python train.py --d_model=224 --n_head=7 --n_kv_head=7 --positions="learned" --attn_scale=0.177 --init_std_down=0.00251 --init_mimetic=0.7 --lr=0.0014 --lr_head=0.00906 --warmup_steps=200 --decay_fraction=0.561
Each number is 128 + 32 x the weight over its row's rms, rounded and kept within 0 to 255. Layers, rows and columns count from 0. Numbers have three digits each. The size before them is the row's rms in percent of the matrix's.

# up: layer 7 MLP up, 1152x224, rms 0.0852, rows 396-508, columns 112-167
# down: layer 7 MLP down (transposed), 1152x224, rms 0.0523, rows 396-507, columns 112-167
up396 106:113124146043149135100182133098060171145110078164124083150121146153193143180142122094108113130177120128172136097161095123118099145107111116135118116157179118076133120096
down396 117:176133090117084133092138170086126111171102157119155150118087184114101121087128221122141156103082113115143129113143155107072146098130150095181166103087145151120090119074
up397 104:148147161179144183105114144086168148055177119147142163127188096145100123106095185114068120128116095116144100157084168135096152156104142199126142124127140092130105134118
down397 109:099116116104116153126135110118131103183107105132132155161107124108102083115144082094147171147120088092126107179164105093105152105141143147162081183138035130087163123114
up398 098:122107097150175108086085098105101141161146120111055123151160160072169093118106144164149117114183142133145132138059101136152091128092155155145105094171144168156088133110
down398 092:103103148129116116133136120137149085122137158062161163100089138156137207116130150129143161086114048095112152142115154162183062151138096148160170118202154064133110150174
up399 093:135089103195179136144133144119163158143190154123120124165151133127136164134141064075132154090103133156172122175166191133130135160135199125158145112145141081178068124186
down399 091:168154106142168097220133145161092114078156065139124126131124136118130126081164103068186071103074111154153150066112157093107190130088114109134113086066119123099156116089
up400 108:186105165180125180153090108080131061139141099129106106087144117133165161037159106112151114167098155082127152135097142086146120124113154071161134114170140120148119162083
down400 108:118101187119148117161089130120150173143132115133113149177171082084089133120131086132094168143194104139120057091160120119163119070175076126134149139140088163087126128145
up401 112:087107132167158138141105114180138076126109115065130083169130116160157115140112156094075165182140108116170074142159184094076121126151162176133169151145144141178146152079
down401 105:110141186092142121143152134063163127141098058130142133118117128184147129192143131126098151143082115152152108139150105121123100181132110085127165123102156090088087186128
up402 104:122089068182088093165133167167134151163108108138159130092148157179097143172127115106158159152107140128112110101137126153136084189137123145119150130131134166081090121073
down402 106:123158150194163163168128106130114092142040105154104132107087133142152144142123114087101081147102111121148130141139173160146155097110075095115095098094109122104068128152
up403 096:152182106121086113083109103091152170116151130103140112105112132104121168189123097133141111095207148116105199175135062134112133144149168152156144163060169166165076149035
down403 102:102132123141121131129172126138148158114207157125183117132095178099132050149162117088160097113120161150159206190119138073089096152191156123038134135096135135075079113126
up404 081:166127137193065153104125124179164182111155112083099161102104172168153156163161091117095109105142150113118198155115149156137128120156121164152162088134084127152117145117
down404 072:063146051116155073118056104159142132158151143159184091190126186114167149075176106086131121118102125093143131109124141137119137102151122122119052164142104101104121175180
up405 116:117065173139173119066141082161201160131120149107140079161132164178132112117159109096073121130107087107111096152105074063120103131129185118134135126143126110162078145146
down405 111:131122156127195122171149208123140126110179119125126144085109159181109114102147126118099152110029170124099154151132081101075115120134115096132189148131110150073160136161
up406 104:135118078144150137093144158125114127084116141110097106130145107132118133147187115162153178146139048138136080174140113149090177147080124100156093127119137171027131153128
down406 109:185130109161088174178102065130120160162154182142117145082065124087119134147115118088093102169082093135119104118119166099102114155148060128140135086151144079071123168108
up407 106:158132178196131136142096106149094099164178059127128110159203143163155135184163152051148121147089051113114130138147121124122146147115069147149131114143134082133136102141
down407 105:111131130123123122158132099167162116147107091126114125080123130163083129157076197124130116172113139126137119189125096224173145181069112147155125147141126131133128060162
up408 123:149157151065147137088144135090058122136098168125081085129115174131134122164141121186097145115108147101139126126120105150128100189164083126114121125115129121115108098153
down408 106:114091115195107131158102139133106102152107198146164106149175080130121131131165112133121122129122106164143070149098114066108090149163127113132146072055140179132188140115
up409 108:119128103081145082145191091128163087090121107036117100157123103126122088124166114129119123159163163123145182124162133136148121126176129151152157203100146108052066110152
down409 108:148111130088087142141181100135066151078164097136139183127107112141106119138115054101105112099146177164126099110150142116144155120149153105114105143160156102157108097118
up410 098:125099111123119176189143116109107171178159216139144173199175150128118095096090162174152167124157150088187147083118133087128150088051144132080070122112134128134160167111
down410 105:121071146118119148137122163100121106105130092145072176084117185157131100113134165096118114092178125156172151103173175183161097150186100109156117162131124121102072112171
up411 108:120139242074166126152082085122149173095135108104091124092174151139116139060141100128136180159097145114158120123132168112117159108111107087146177082160065104154135109161
down411 114:120135142075113133141133147138129135115087135182134172095162183201098125095119092075117099120109115106095149057084122118093182126185134166110153108146186172106138101136
up412 090:175084127158112151093121193130119142099102137138149169098145131164130116181110066110106107105180155148086091098157138115129166123121090119149075095121117090116086064083
down412 088:128174116144105132121205119126167137127170235171099138181148131136135131099085187111114169142131111086100201079081126119072115149091118190173148139171172109116101126132
up413 110:165137080138206094147099176122134088137099119141124159140137098141154143131165105123132118073119140106118145131147117056115141151180143134154117099171061161085098110115
down413 116:130118155182146148107161169171168108148071071132140176109136126184101138148127133158127083100140112160152130191095134241143111053120133123144158150140111099140121110145
up414 098:123154102160106088103116057115165074200139113183128123111137156090129130140084144148177132133136140099169138155165102114078079152178105134100107134118109143128144084145
down414 095:138152099093056113106076132114086135136097169123088187131107055079127087146065156148169101145078136134101115122150137103144149069160138108104063115181143124161138101120
up415 094:100154150113093152128163168151132148113149135134128131110094157171096148146148136133134118156119115112072172147066101101133132101155100135122110120106099153115087132188
down415 095:126213093047067096176152183056127180105149136104195057113205142098079090118137114152159140149149122114088089120106109085138110132084166106104079121101143135141075186128
up416 101:123132100108128165152142202110155157123078162102149106160114159122161120224115160098104112122090164141101150135152125116142092141111146176120159118122128122198069154082
down416 108:065122126108126114148109165091146108154163188080105153121164127102160112129168166097066096181150138136121171171183114108113135097088090166150155124160072151110172115110
up417 103:103067145099098173081103140105133102093107109097123168143101137119118090181129169101114179145154146088114134128086108134084157081099110154132125128083121169168095143080
down417 105:084192138114124153125167108132113058072102122134170169117147099057104181088136130171160107136147123114117173100124146148115160145071147137132139169103081190127104157169
up418 106:134111138125130077136117156101127111168161102167190152076157139158071146130137155128163165133102110100136167169140103084112175147155127064174165192108126141118104178120
down418 099:100114107106114172127117156179118130095138104084118157130138116070197186124119133124149140185122174115104116182089124101141091060102137112110138158065128153132114123107
up419 098:136180110166114187127126079177122141135171132145124160099138168095153126163107172150170173156097098138146131145100072090098138097102160159088129175111161130071086160158
down419 098:112135082161117187146053130146143162110111096099131135162152131131070126125165138180149146120156099124127152148084116135150081126168054131113140135140118159074077081103
up420 109:178115135054091190126143128113156077178121086078160199121116111101165167162100093132143163137153111102141110146104098132127117146126164103150188141169157068142088095101
down420 108:078211148138112153140112137171100143135178071053146096152123089136155085169176106085120149123108126110137175094111084109186148124042165148135147144122148124113140129150
up421 097:134155168134093136108126118133111131182098122121155151140124129084045121125115139095186104114165112152115137084148117091159145133116143124095061131095215078153117112145
down421 094:110133155122139192148118091162188110125107165124102096094157073135107124107195122140087144132132177111108121146093081170097077146154105076181157159094157129174152035173
up422 101:122129170088131167044132135110137118115136115148145133080102135103068132158137139115202102164087115177144082153111125170181098106109051132135149120094116123101115129115
down422 101:143100074178128149155073154123136096113100169120168152134133111133108075085165109118138175183085152198105083126129082104172095132098136125109137175113138182101101154159
up423 101:178122063125098088142121093129143133107167134091111076159122091110082125136137161107113106124192137129106183131171151112173161095114110133094127112135184174087144176105
down423 113:109121068171142117128161159191125118166141153163105133121061091173177088164063080158154106116071076154161122133065105109106081152124063104083107092103124122115113097122
up424 091:164169247142111089083107155134101135194128142100122138111182172114077162097164156116170092152179169143129130136132207137059108153153115108131069107116102162088099111125
down424 093:106108071113108152146101102105160092091092099138151089116096157147204092133133165146066121116196123109159140142112080131097149140139145149152097134120077116124146097099
up425 104:112150123095114128069135105144075087138120105135097146118135165157146100136090122168165183129127102131210141132140105130121145093142119133132152124155154130107148132108
down425 089:182146141107216102137054156153121119132141096208099131142126156154099047133138124145131124197093101080079086088138086146144081076113111126124105115188185091123152114175
up426 095:122124137147118174172087158138104179183104150145143138061104101154082076123121155157143188149168137101071178122092137160110114075059130139085154149112106093100121130168
down426 099:140122137112101153068135121142105103137127186048129139161115101060136143129148176091130107136110141121146147080148106071052172154126073154088122084210129104158108108171
up427 102:140098110108106094099189123180136138144162098191106146104077153089101128088117135124135072255083047138211146104103112122132133105184122144055135112131127129152143119132
down427 110:120140179090075155097167149111124124139147151134163102168156141140117114152126116142137096147116143163094163172138087151109105165145106085147125142129138127112070090089
up428 107:102130153111125110081101102081190129126105143083122110106178162184115110139140131146154177186130105059090135109113074134131127105103157156182111139152142107111136162114
down428 104:145109212193091139164143118154136192108127108189123059093139103139147122121143105090143094125149152133147149099114119144135141163142099143105086091113077092101196084114
up429 095:139108111137122127161083192183103107141130088170157097060137148125128132116151179160125104111118111096169179122124163114088149147083078135159151115079091109128135129123
down429 102:125109090131170167119176121121132153183129115164079106114105115112131181148167167128102101120151104127125105153140153094107109117108114083125053123103117130111129114172
up430 105:141053138131122200143159162115142111098188097103102110145148125119192112192131157142079105084177205110149162163150141165096140127081096196170189126116121127076085135074
down430 106:119089090166126090143164118145154156149121141157126109100173121101113096063168133136139119130122153173057172108086095069092112157090118187140136120119110114114137110142
up431 106:114096124122182173099161112154182151104108054130156089105153144144149179078126098163137122072168134170121098106118105094153114119108063087112132162087116139154165143126
down431 107:136138180120169063119133140186109146160182120119153183101123099134113108121189179114124163109076121151085126147097198141140088103161069167099117138135148115135085173105
up432 094:151125135058077127072145152168156136137082197096156136149141137127051190130126114127105111125085127115168133133115116121142185109168111170204145095158141095093108187172
down432 092:105145178155164143187096149101141138163143170103162118172075114112109085100128151129132158140143091160100118171123173173120141197165111124131157128127085206140127098199
up433 096:095070140110126124132177063119159134144077086184138145121198144147133123130106129105132175187115093157122128110163133123094117161129093173144134161152130157133089137124
down433 098:104157142153121086138143137119151147142090142106147131135156143128084142109144201139146195165081081069151113147168117090113074157132076097122141122131137164122086116145
up434 107:188159169143119154171149107140094115153113092102170171124121127127104165124147145092139123119070166116190112115161113133118132097160161189093184127141201155149110112100
down434 107:158070145123180144127103167112073158162124123154091098198174139162150170156158155105102189189161128110104140130136176136140163089164162158153170134166110111103097120195
up435 094:131171119191142139100115144156104147130090129189129116176048102134133059163169106084130154133114073132142136131121129082135088145122170118102171134085089175143091179094
down435 093:125190123092144168130153090165129126111125167117140092159079121138127121151106103106125144146097104138189176085104072149110142107138170149100101139143151114134091077134
up436 099:132183130111060163129127083096184169094140143155212124107117124148096149099131130088122152122150154121127155082103089091143168120131160177158076091170210130164108187115
down436 098:165137121137147082138133113104164119086143133073134060051125154114148124146165105185144171164105151151107133158166141113123081169090143094147129162141140147110052207181
up437 097:161145154118079176166167166126076139123128142110111168172136100092154107159105120116128107116144053128123127141064093153149106132116105193160120149107163126172150155115
down437 096:215089150191115103114128150127073137073143164106141113191204169123181221121155107112124171145129162071138149114139104149071135112104133159074098176128156113164109116067
up438 115:093102179127121165134139135168210137093096141103146143136096085124176123116124119096200165113134135168133101060161160143191161135119091116104034142134081155166090114162
down438 117:177141099175158175103119163148074113155114185100105105113157105102139109101140128120142134084146160124025113123108157168146127075103118088102080169125180143084136131099
up439 099:165144121122074092134197188163099120120148132100063129054072119154119107161160162127152111159110092164128140101104184149118127117120052142075185099120147147105115171117
down439 099:083086079185159133113101091145123172103080145121168159184030130133113112149127096098149130136108126130097116156054139096151138090163151135131098112151034178144112160083
up440 076:131146195121042154138146128158157150106114182105145159150196132099133133118114152097118153175175141113163152147132128134174183103140075125085189185069143128119141128073
down440 074:131077136146158058054152190161133131104125086130135166127140122108111167122158177089172124093118146143161119186148134111193151113119135115163142066130143157106159176162
up441 104:128142143168067176161081097116122137090103124132122182166097129137119084125155159120089083058141152076122104118108173108081119148158082160101096126114093164136089157086
down441 110:106174121075103138160135125138165136177136117168134101109118170106110164130147102133157080128073123134150087079190159088143134148166139198172106121097110073123079131162
up442 050:154047134127064130128137159126155134139157123092129115112157150132085189135054100135044148205183179118184099095118110094099146147168103157138093114116132104143116155142
down442 055:090161105120125127107067113101121146165085100126155077132108141162158136098209156061202099132160080087096091122133212143130115085072153115073155138142150118152153150126
up443 109:126114105149155161059114160165204098156155116124159138163108100134129178076104131171122123118138118171137095128101100128129146119195042150154095139112086133104156112125
down443 103:101081146171098148073147151101089125146136103153097157125119199134139141124082136144093113163150056123089186092131095236108124143075147111177077076160130104105154070130
up444 111:087119151100163121168195150091114114139096160155120115090137160099166173139075197121108090076127181106142182111120150130137131187080114174137132162148133152109109094084
down444 110:102069138168136135107199174162128124143120147160095132149041157148199163084125145114131133139100163115103167137099098149163162083169153118121104098103086177123132101111
up445 110:101139140088103144119106165131147086149100136148104160153136137170137135107073197129084120187196130123108119118157112061158103079147052161098074101151175113156133151123
down445 107:087115147124115096148093115138190080144194069134096128100142118107091152080098092128094115128114153187108100112125109121110091116089066179127111106173149116152097082181
up446 098:140150118123101098089176138124119129103103139186128152090151156146127091182079163132144117104138071127157133077189170187130131186086178130131102143105162127119087128138
down446 095:145166107138042116149145121130149086130155123169103152079144132167177131148100107086178168133115176116236142168164172079155117128124164173153159125136109135133056143138
up447 098:141130145143157117129138128197173117128144165137132142124147153149066138132124124106152120095134118132143148058118149066183091167154139176140087095112137118100175175138
down447 112:156113056170094111148194078096159085088159180107130195163120127109092118051112168098130148145139162117127172120103105139098092113156115150093113139094076124165166114155
up448 096:112173085095163172106088148124168167126092174112132111092121143171143179106124154115128156058169117121188156209149113196101153180131060146119113126126124174057096108161
down448 098:151153036088109125163089150035099116141083104166130100107057079137107121129095097120165153125126142169107099112118140163103135118163106071137146088130141075158124093102
up449 110:170122123104158115120165053120123148164169147193116112118095155084103102102117139133158138099057092139183129135116125163167156066095160180111112133125135123149133095146
down449 113:108190073094049133136167122103111170166189158076119104172106114107170102145095126121061153188134094114141100172155162149143110109135068121145123141074140119129120220137
up450 101:124036159105103165062134156119131160141105057140082142096074120078125141075097091097120129158108103106150147157113163100118190159165123116106165149132114096188126139115
down450 112:169069119112101106145153161066123098117141157102098164097111142109125156082119147087082100115148070149040156201099150126114096122101111081140098103157089168104133168095
up451 108:099140117150134088114080064145171166189075148107101113188107162097099105135085101108105085136156183083160088190152132186113131120150137187126122185120171085143063101139
down451 110:108108164123154117138084110134088128123145170177149150129148139096125052125133168155153130105125088150167131064160124186024138130135112135126112160142186143169053133130
up452 047:071085151120061199154164129140090174076116189098084191118120121099168139113133127137096118209177177110221144089107100099061114102109107110153157125166116123111109172125
down452 043:106151095117130109087039097127100138127090143109143107120101154127135142142220122118194111090064109147077175118123224131108107142093124129112112144142147174140094108096
up453 118:125098144103184143131163121184152127170131108151135145148098120110153179117122122109155129211157089139132121123138133088105091131134184110109156126158059155155192111089
down453 119:135086183118104084103101085176102138102154131161090134173138096130130090156155162121193129175124113120072169101099094132086112138055091158135132149128093101123117092179
up454 095:132077157080141183139212217107138150167177133123163136109167139122119183116116134124078168062167099133133181127109163062120107157132079123108103090097109107115149057154
down454 092:144136172113101117146138197166101159169167101209110142143111112112155097144181090102107097092110179082109136159170130114127153132170133174113132150121116125200108143104
up455 098:116173183115129081119178120122143149097116166097142106108068129090140097138092168088098084167087147143173124068132113139182048100187136087120115133121138120092148099079
down455 101:076100150141122070119120127144119140042152109067114189126082094116172198190147148142096096127124122179084138110097107178160109118093129098127141154187089179150164133166
up456 115:074175185109122116150177112100185170143029128085176171173130123142153110156122136099186165197134111153166079114097094169112126100055143181057139091138115185100138131123
down456 121:118082096087126160130132101078101153115152140100153147138114153107096171162120083100107135098151125127158106182129128114142152151150138182140173158178132173151109164100
up457 092:123108159068183146095136156178068119115126135065150139131138124120123106123133166117122186163171114137154133177179135078132087126101100164131103137138072155154133161068
down457 097:136156112102169161140167150154083077161094136069139125133147139148120097122122124110108135165097106183147117101141099118168149130111152144131123182074142136178137106098
up458 099:171080143136158125121219106114097097070114123118087132135172135127104131071157149097061182141119147095127087114096112130153129097070180101068089143127130148091098102176
down458 099:106186108173094103098126168116078132050084163099121142079095165114086113121103126120075130085133179098131138172136108139145078159110137150141163146138148133186142125133
up459 094:118095124090105132068101144100155159130091104089074151120133104084127174145096158087163163191115146116164152130134127174115127018134135085123103105092138176142092142097
down459 097:118160163145065135113061080176089118085114070178146132072100156134115148138151126211182103128085073162075132160128205147182133126115117131075153089143080145160095149133
up460 101:123157179115121148086169152111120108171184085142154128106158148110135128132143133137159108171166164121130152067124059120115161119078183139088145143095158083104086097121
down460 113:138185135073112129159139118100135126169126132116161197133140067087123163081131121121161125125121127117104113106098132079174093187157157143127106086064134121120094146143
up461 100:134091159123119118120108082128131121113103134134124139076103118073103144141097101124142136162069137134214091114161100064137142135086109179170083134113171136112149111165
down461 099:107118093136148134156094157141166122196114091134153107101126117119124170135152073129125112124142112144127150090122130121116094119175128105096086079102087125173121142118
up462 110:158147068130106142171104171115142120154114066115097122151092100133185099110117135120147072128122120107123134161194102163096111147136106188192140133084154126133190158119
down462 099:165104146119080178160151158049102122129124097143128121043098174177108131083077141158118143139073124116139151082164073170135123137100113123125144069141117140142150106116
up463 119:107081163168061091110147096083172204103144085145110102126130081144117150151112127158189166161116079124198100119174130123203113105129092138141134086161163095137114113112
down463 110:075120130073134139193133095122153135123161170166082095069142130169076106111126120153117141147099145091098135132068139096112159161126094210128087086154127124107155112103
up464 104:132098192130085120076093067209141054166157167139101096143111175102148132170147132133192164089181093151110148056114099113099182119139138173086094163110122123188133122121
down464 109:119166100145137073143122170088154130182133123109040073085081105113154112125120169172073174101151146202190137169085139123174185161182133111081096072143105101119075094151
up465 083:115098170115119142162132129176133164125160125184112142150101138149143140151074125083121121184079111109155096097119182027177157101118178113171163121096113155053090179127
down465 092:159129177131087143072145108123126152096129125095183151137164144095137136110148181105101098144130117118071190129095136126113156124128065201063107112133095140135086124163
up466 102:157009113177085108105064120135148147122134122133128123141113139117139166118132119104153124123107183072074151112144201133134129090128164108099068092099113108061132120126
down466 095:086101120133191173103114083145129149113104104185117083140118126111124118103211147161157145146096130156149133105086202107118125116142070085184091110102064129138192150131
up467 098:128106100110088181131133102053121068158171145095155127133149157072115148166116105118091078149109132126095145174087084157105129162059139122139163120076110100136141168131
down467 095:163179142176122106128150074130085148127113140189130093167126120083170129124143118064101153098155120178153159153149077149115083175160097130121149141082183168112119082083
up468 098:102142145156091089085134140155097135076134111142137132058127152125092132133151130138103152139191133129081195099121166101111121125115156150165118120114134118155155132079
down468 109:138109129125103148128109141145172138189118084108091124182109157115089113126143164151163149140108095155149181167124160123187159105100123084210117152156177126145119100090
up469 097:122178136134085159132100146164078081146108163088093159169140119150159112165095119106093119092141165114138121128116110119098150123146125150162130138115176091107123178102
down469 099:172192102158143083154155125082151022123118123100153130131134146160126126145172140124124150164130119111093137151096066118153080191067116157141123149171141119182111147134
up470 086:171138111107161202153131186120113143110072162091141099130113105112118135111151166119133070176097124117146135106181184107204139117147097152194098169103141108115109129120
down470 088:132120176135132095113071158132140136033180175128144047116083094172066159138107108094146113153100116068108124137045147177116093165128147199078066170110123097145155144167
up471 101:146142200126106163153111103147132133058111153114112176127108136124099172117106098159139111101155095116115166127104061134123117166161112165084161096093114126129172125124
down471 108:100158154122180175157093074121098185138122133115159092122197109162078164133138130162149162154178157105163146100075070157130159110166155138135091122075087136170155204165
up472 101:153096102136142121138138130168147139175172117115142124115181167112154094185147094116135087139229153098127180122144097112124117115095108159164137121097147137152161123099
down472 098:141102137123102066045149173167128137122098137137094100088106124099132099103167059155130165168105138091103147162201122117134103146162135151089113113095172155096171152105
up473 098:075121119123129087092092149099149171139109077164134126129128114153176099164097161118097083135170115125164151106075122165143129072125158114125189185107119120094187131074
down473 107:114164156143178111129092086100147132186121049163150114124155141090127071123173156151094191134089125104138206126148181120167138142132132119111077132186155103122142124143
up474 114:114167165070165137043126121121163101154141123158132105105129145136147093161124158160122107150152140111188160147142089131136151106134194083103104107102129076108148142122
down474 100:112123117189113165090130164177114151117123078121116104176086157168123106215167108108121102122128115145125127183149187152122109057056122132096091135174140118165078131134
up475 083:108085121105123140134138105096146163196123089162165131135100144132170086095127142130106104117135177082084116093179136142129138150132143165118077128161128120155159165149
down475 084:185151133145105100153155148111121048167097154100094145135183150169137048096160130093093109121175173142114169121145143109096126142091118091117115107166158121082121129107
up476 104:135117203141103017049130091102189145039155142103139199160154121162059087095130144097083121130126106086129105128128093168140129130108182131093093082121152133101136141129
down476 108:152095128111183171145137168110121120121085139108125128156108106094167123142138124068096096142086134147171160188119065094139138124123166119065106118144126087097156170142
up477 107:087124200164082080084152126169118117128155109094147081112138101119116106142051118093183164092175111139087189063146088102122186067171146154142093128148088148140149111210
down477 112:117120080146131106145193143055085112106124134153177097137169144100151157131202105112133115108179087116042074144091173137131151109100101086138075125114118158193123069102
up478 086:148128125142137141127138101124133158133144140152163195120091200127150158177078142093095078133159131181142135148094108080158077122170107077166172140134078046154101148141
down478 095:129132166176147099185153131139139127160142117172137148085107133132154032189090139120119080168123171129086143085140133113139154109098092174156122102139181067159131137107
up479 102:135112129112116074069144082100170156135132139055146149097123108122104064131178101135143133123127147146152139132128135135074132065116120147115150084130127125084154096085
down479 107:112170145150123075164139187154048129167111101174142118146210137212155072122151078104148103113114179081126193129109086156150114121144160113101135083126081074143101122163
up480 102:124126160152088178093129136178100190132132121148166115122138128178133146096118150082150111182118172099132067089177119137100098101115237145131088140132059175152146167158
down480 099:125077105169134158147128125185122186144145170112117153095101144060115122050149103138112171144161148118163146146125079080121173123135114096102066109224145191152079139097
up481 103:108116074139120139126153190111143126120090129114170139158086137142119117098119184144150085133142135166151112111144117186144134130163211159144096139111164077130081096129
down481 107:176180194139117081137107120105150077167094110215090115142072190126127129107097161133120153083161171082127074022094127118119135115134084127151134174088137154142147198117
up482 096:128121145135078176126066134111117145083087083134160129159127139111140120127093090185124166137103196135181095179207165115105157114159050123126186137076127163098128130157
down482 100:121110058112138198144120092147110139107141109117139142181112087173160137132095143072093148154108152093098169114163145128132106085085148045088159150170117132150108106122
up483 112:148108108125143118134106084113174041116136133126133121089086141086152127120126171072100190094198118092113187126126103131094146066103099120184083130177133141102114094076
down483 104:164120095125108183147176081091148144170041174120101087112193125130155087110163108122133157173101120125129158093084161096149097102172095114099088113098148111114142146142
up484 102:129108115203100170158157135124103105167121101255080148129136120121106159131151171109134099148081126147164085105093132128114113203118152151107150131097122129176158096132
down484 098:152133099150127139156120107150082161112097230108123117085067129149176117085122104088150162146114122095107153127156164107156070130134128119104134137076091128161150190128
up485 130:109113180077104177159155130170118125124130140130113165143161117092151104072122143086183129205185119126100161138131051105092136127153153141058129142128106191116167129174
down485 120:098072121151101170116144094151141144161147085167098122174139140108151098176135095079125091170102103119091137148123110123102110134140126099145127159103154085123086124132
up486 090:113137147076110147093164085164196106148155074079133177103201169148158099182146098156134156158108152127130086146152139130141113092088134106131187160111124153067146157112
down486 102:171119133146123122098108091101110095200095129025083159078191050115097079092103111139166092090133077148116134102151144023187087120148113118098138114109127098156135096134
up487 099:174075146144143197132133130115104156158110161178121098120131147176149155102064146099098146131171108151153100075156159113145173100105134115119144101130133149177141154108
down487 103:152143184197110135144138092078110111131085155103173161135142143117138162112100144120149107102120117164131163139064101150146155101079115128161098109180128131134148120129
up488 107:214116132118201198086107161140158129135125156098134117153110143138104135081174134109126127141193126113101026141118144109148171078083123114098099114153166117177219093148
down488 107:149121092151096140124127110121102116085127188140077138123176128091158089100182124194167117184123118137111151109107138091145115123115090086112166181114100140099158164195
up489 089:100127108172168124115126127168118097111185141175176132173101114148090138126178096096142166139171158148138205105045100094124077168164146116130100133068114113128174110149
down489 089:164193130093125043184171093109065140197165115105166125139124180142159140132143128137191127137090119169151184110096173109128132150177168074159177152172147128143113125109
up490 105:116110116173107156119163073112118123134160065142158168169050159128146154146104063125194085136130073137126103111110084128150166106119137155187052196181138115163186158157
down490 101:066130171108163112134162114154088157126111160094146169105154125126154130153135134128181092171045054072180147120129110182174111104190177154142097179155066122127151104116
up491 106:111109075112134096133086026123188121141122167095160118097106112113147168190092170155115120149080061073145134099142083160118074128146117127139130134160094081148098167110
down491 105:082149107123163132171080158122140171119105143115169136148149114104110168129138142097116086111076152103190173108126109096104209075157100151109095109096127096156134124090
up492 097:168100176106113099171168125117152136089119110125122192129124165138186174194137164178171138175088126108125064138102125083118106161127091178116118152046130115172109176166
down492 092:123113143143166161121075101121155161126101084158135145156066069101110147108126168112118113150102073110097164152168139120151041103185122120166149144097187098113135172098
up493 094:168126194167117116111123102079144135096143191102122088088119152189082139126075107072133140111091131132086109137131090142139144126072134123157158082061107115098109114122
down493 095:150068150124126127168128153103072179124086079123121106177076165160124142099076086032177114127126122122126130135110121080123093117105102070071092130131148152108101123121
up494 090:172068096160110230183128168126158204089111098136143115130139095165097200057144123140113112135102098090109075112153139147106093158141189189146137089114125125124193162106
down494 093:168157133177145146136123130109098151116082123162150140150121081121112147064172118130147144131154146094171171152170118110155143111105098169117073148127092148143106147143
up495 108:141103180037151131156125134164163162136083157135118132120162180140090111121133090071089145125162155133146210142140143132158073123133116095138085064221114121147161160107
down495 112:152194085121124072189168167154156115129119103113136087067117129166104155126133115166097131148103148152068095110128141172126079141149152121118074084127087148152112100105
up496 111:158119224141126156124120183112142141129142139128177075137204145120073181140127151112165102088113137156155142136118153087106159129110128033196111119112103156098125119136
down496 104:131127072144101130127144126111137116152126099134182155229066236146176120178232084161080061127106183114168149113117120122186098045143112175141137119159130119164168103117
up497 086:137178073097132129141112167164126120177128101126123063107127122191093158153119142056106112154170166205166150101161165119133155131138074091176162129148129122151186158077
down497 084:195126144153172125147071084112126160103143144134171104191145099149095103182198160158150076075105137161117120165143113127137133099108133087149118132148099140110089209208
up498 103:076160099109136168154143118121048125120119180111095160148145113121110174141093143131165160059173136085153214099090073119067149147119175159111097119080078168159069160142
down498 108:109123144141165131165096138173156144152146100164154166186168130142142102161164086158113069096159162115137147103105210176109115125140064097181115166130196140127142148127
up499 115:066102114133060156164120098151057094053173156107051110144163128067116104124108169099139153114128156104141082126130062152123155066101126154174120112143163140155158168136
down499 075:079147090131171150097085160132118088069140106140055111170087091129112142101082187092126121133155135136128115126146095135134139136166131132124136075118148131123170099132
up500 098:154097086119171134187218174058107123078180107159118120070121093104129104112103121142135127157101094116094112157136176114094137196158191137136201172094096134112123145163
down500 103:159155143095102158109068158113090173125108147150105133165125120128140164148112128122167103109096164176122140160073157066095146096175107114120151165098126146129071109095
up501 110:225122121120149094183113116117168144069119145156154147152125123119096161138104154093138158127099116098160167082181138118082174173212117124153109119152153136115115129128
down501 103:135171097111119099117151126137119145119091059124129123148090182058117103136131113171114166108154119098109176081151144132113162137140119108134153087148131064088135112130
up502 113:190149170170104113116139140103086151141137160112150161085114152102141100107149168182136112112188131122188179119102125089101152146135109113113106131066103082117118138096
down502 107:122091152130155096137122103142150128095129097100128095097125190143121101159097155134090115127130130091103110071193086098101074133066091167087128183178139113124114129142
up503 120:104131105134172139070132185117163158084146134148082060166147158109127125170115079157100127103114128133139124156132149126110168143116098113155102147138144188117127129120
down503 111:142094134096155145088168137120117165115169121163087164152108159080155132129129118059172111169164128128140123149136128138082154099146142077022136053094120141170122118117
up504 094:133123094128136153200151128127162113168062127102105196108102125113063153100141096161129112107125170113095077114110123114090137105113131133094114111120113116187163163090
down504 099:089143128151191104082112118097195148098098178142168098145116119174143067142152115085170115134095132152140088138125113100192143074114103093129114104139108159131151100099
up505 096:154123111160148112156169174145178127117138165134140147170144154164049177125171118160123167166208149082158146133101142158111198114111143136115147149139104145133109098125
down505 103:164116107155159131062091166124107098148122128087202180148138134078096095129109157149117118103120098095066107136156156175115134077103178112124187075166146100095080135141
up506 106:150111178162105138119139113154090107123112157114150166109090105098187110142198144157138118106163145163128125133166133148106165153084112124044087147076119121107108130149
down506 105:154144077165108162177112068151167145112109078162126192081138084133113102073095122134155067088191167174190148124120156169091171104108094065101152083112145110084164116132
up507 079:161107069160060153119108137155115126143101122036134171121105135124111197115206151139078143145118159081152134075112092159175152113112140077164138118076069151109138130154
down507 088:103150084126186081117152111168090169164111060123091151164094137129083123110125110057186129133111118134117185107140093107130133127109148094079115148106182149093133138123
up508 093:105139141137111158105138110180156092184128089140118155107128148116123169115118117096134131143086088098110126089137133121154142140068143072143119116210157151097146111127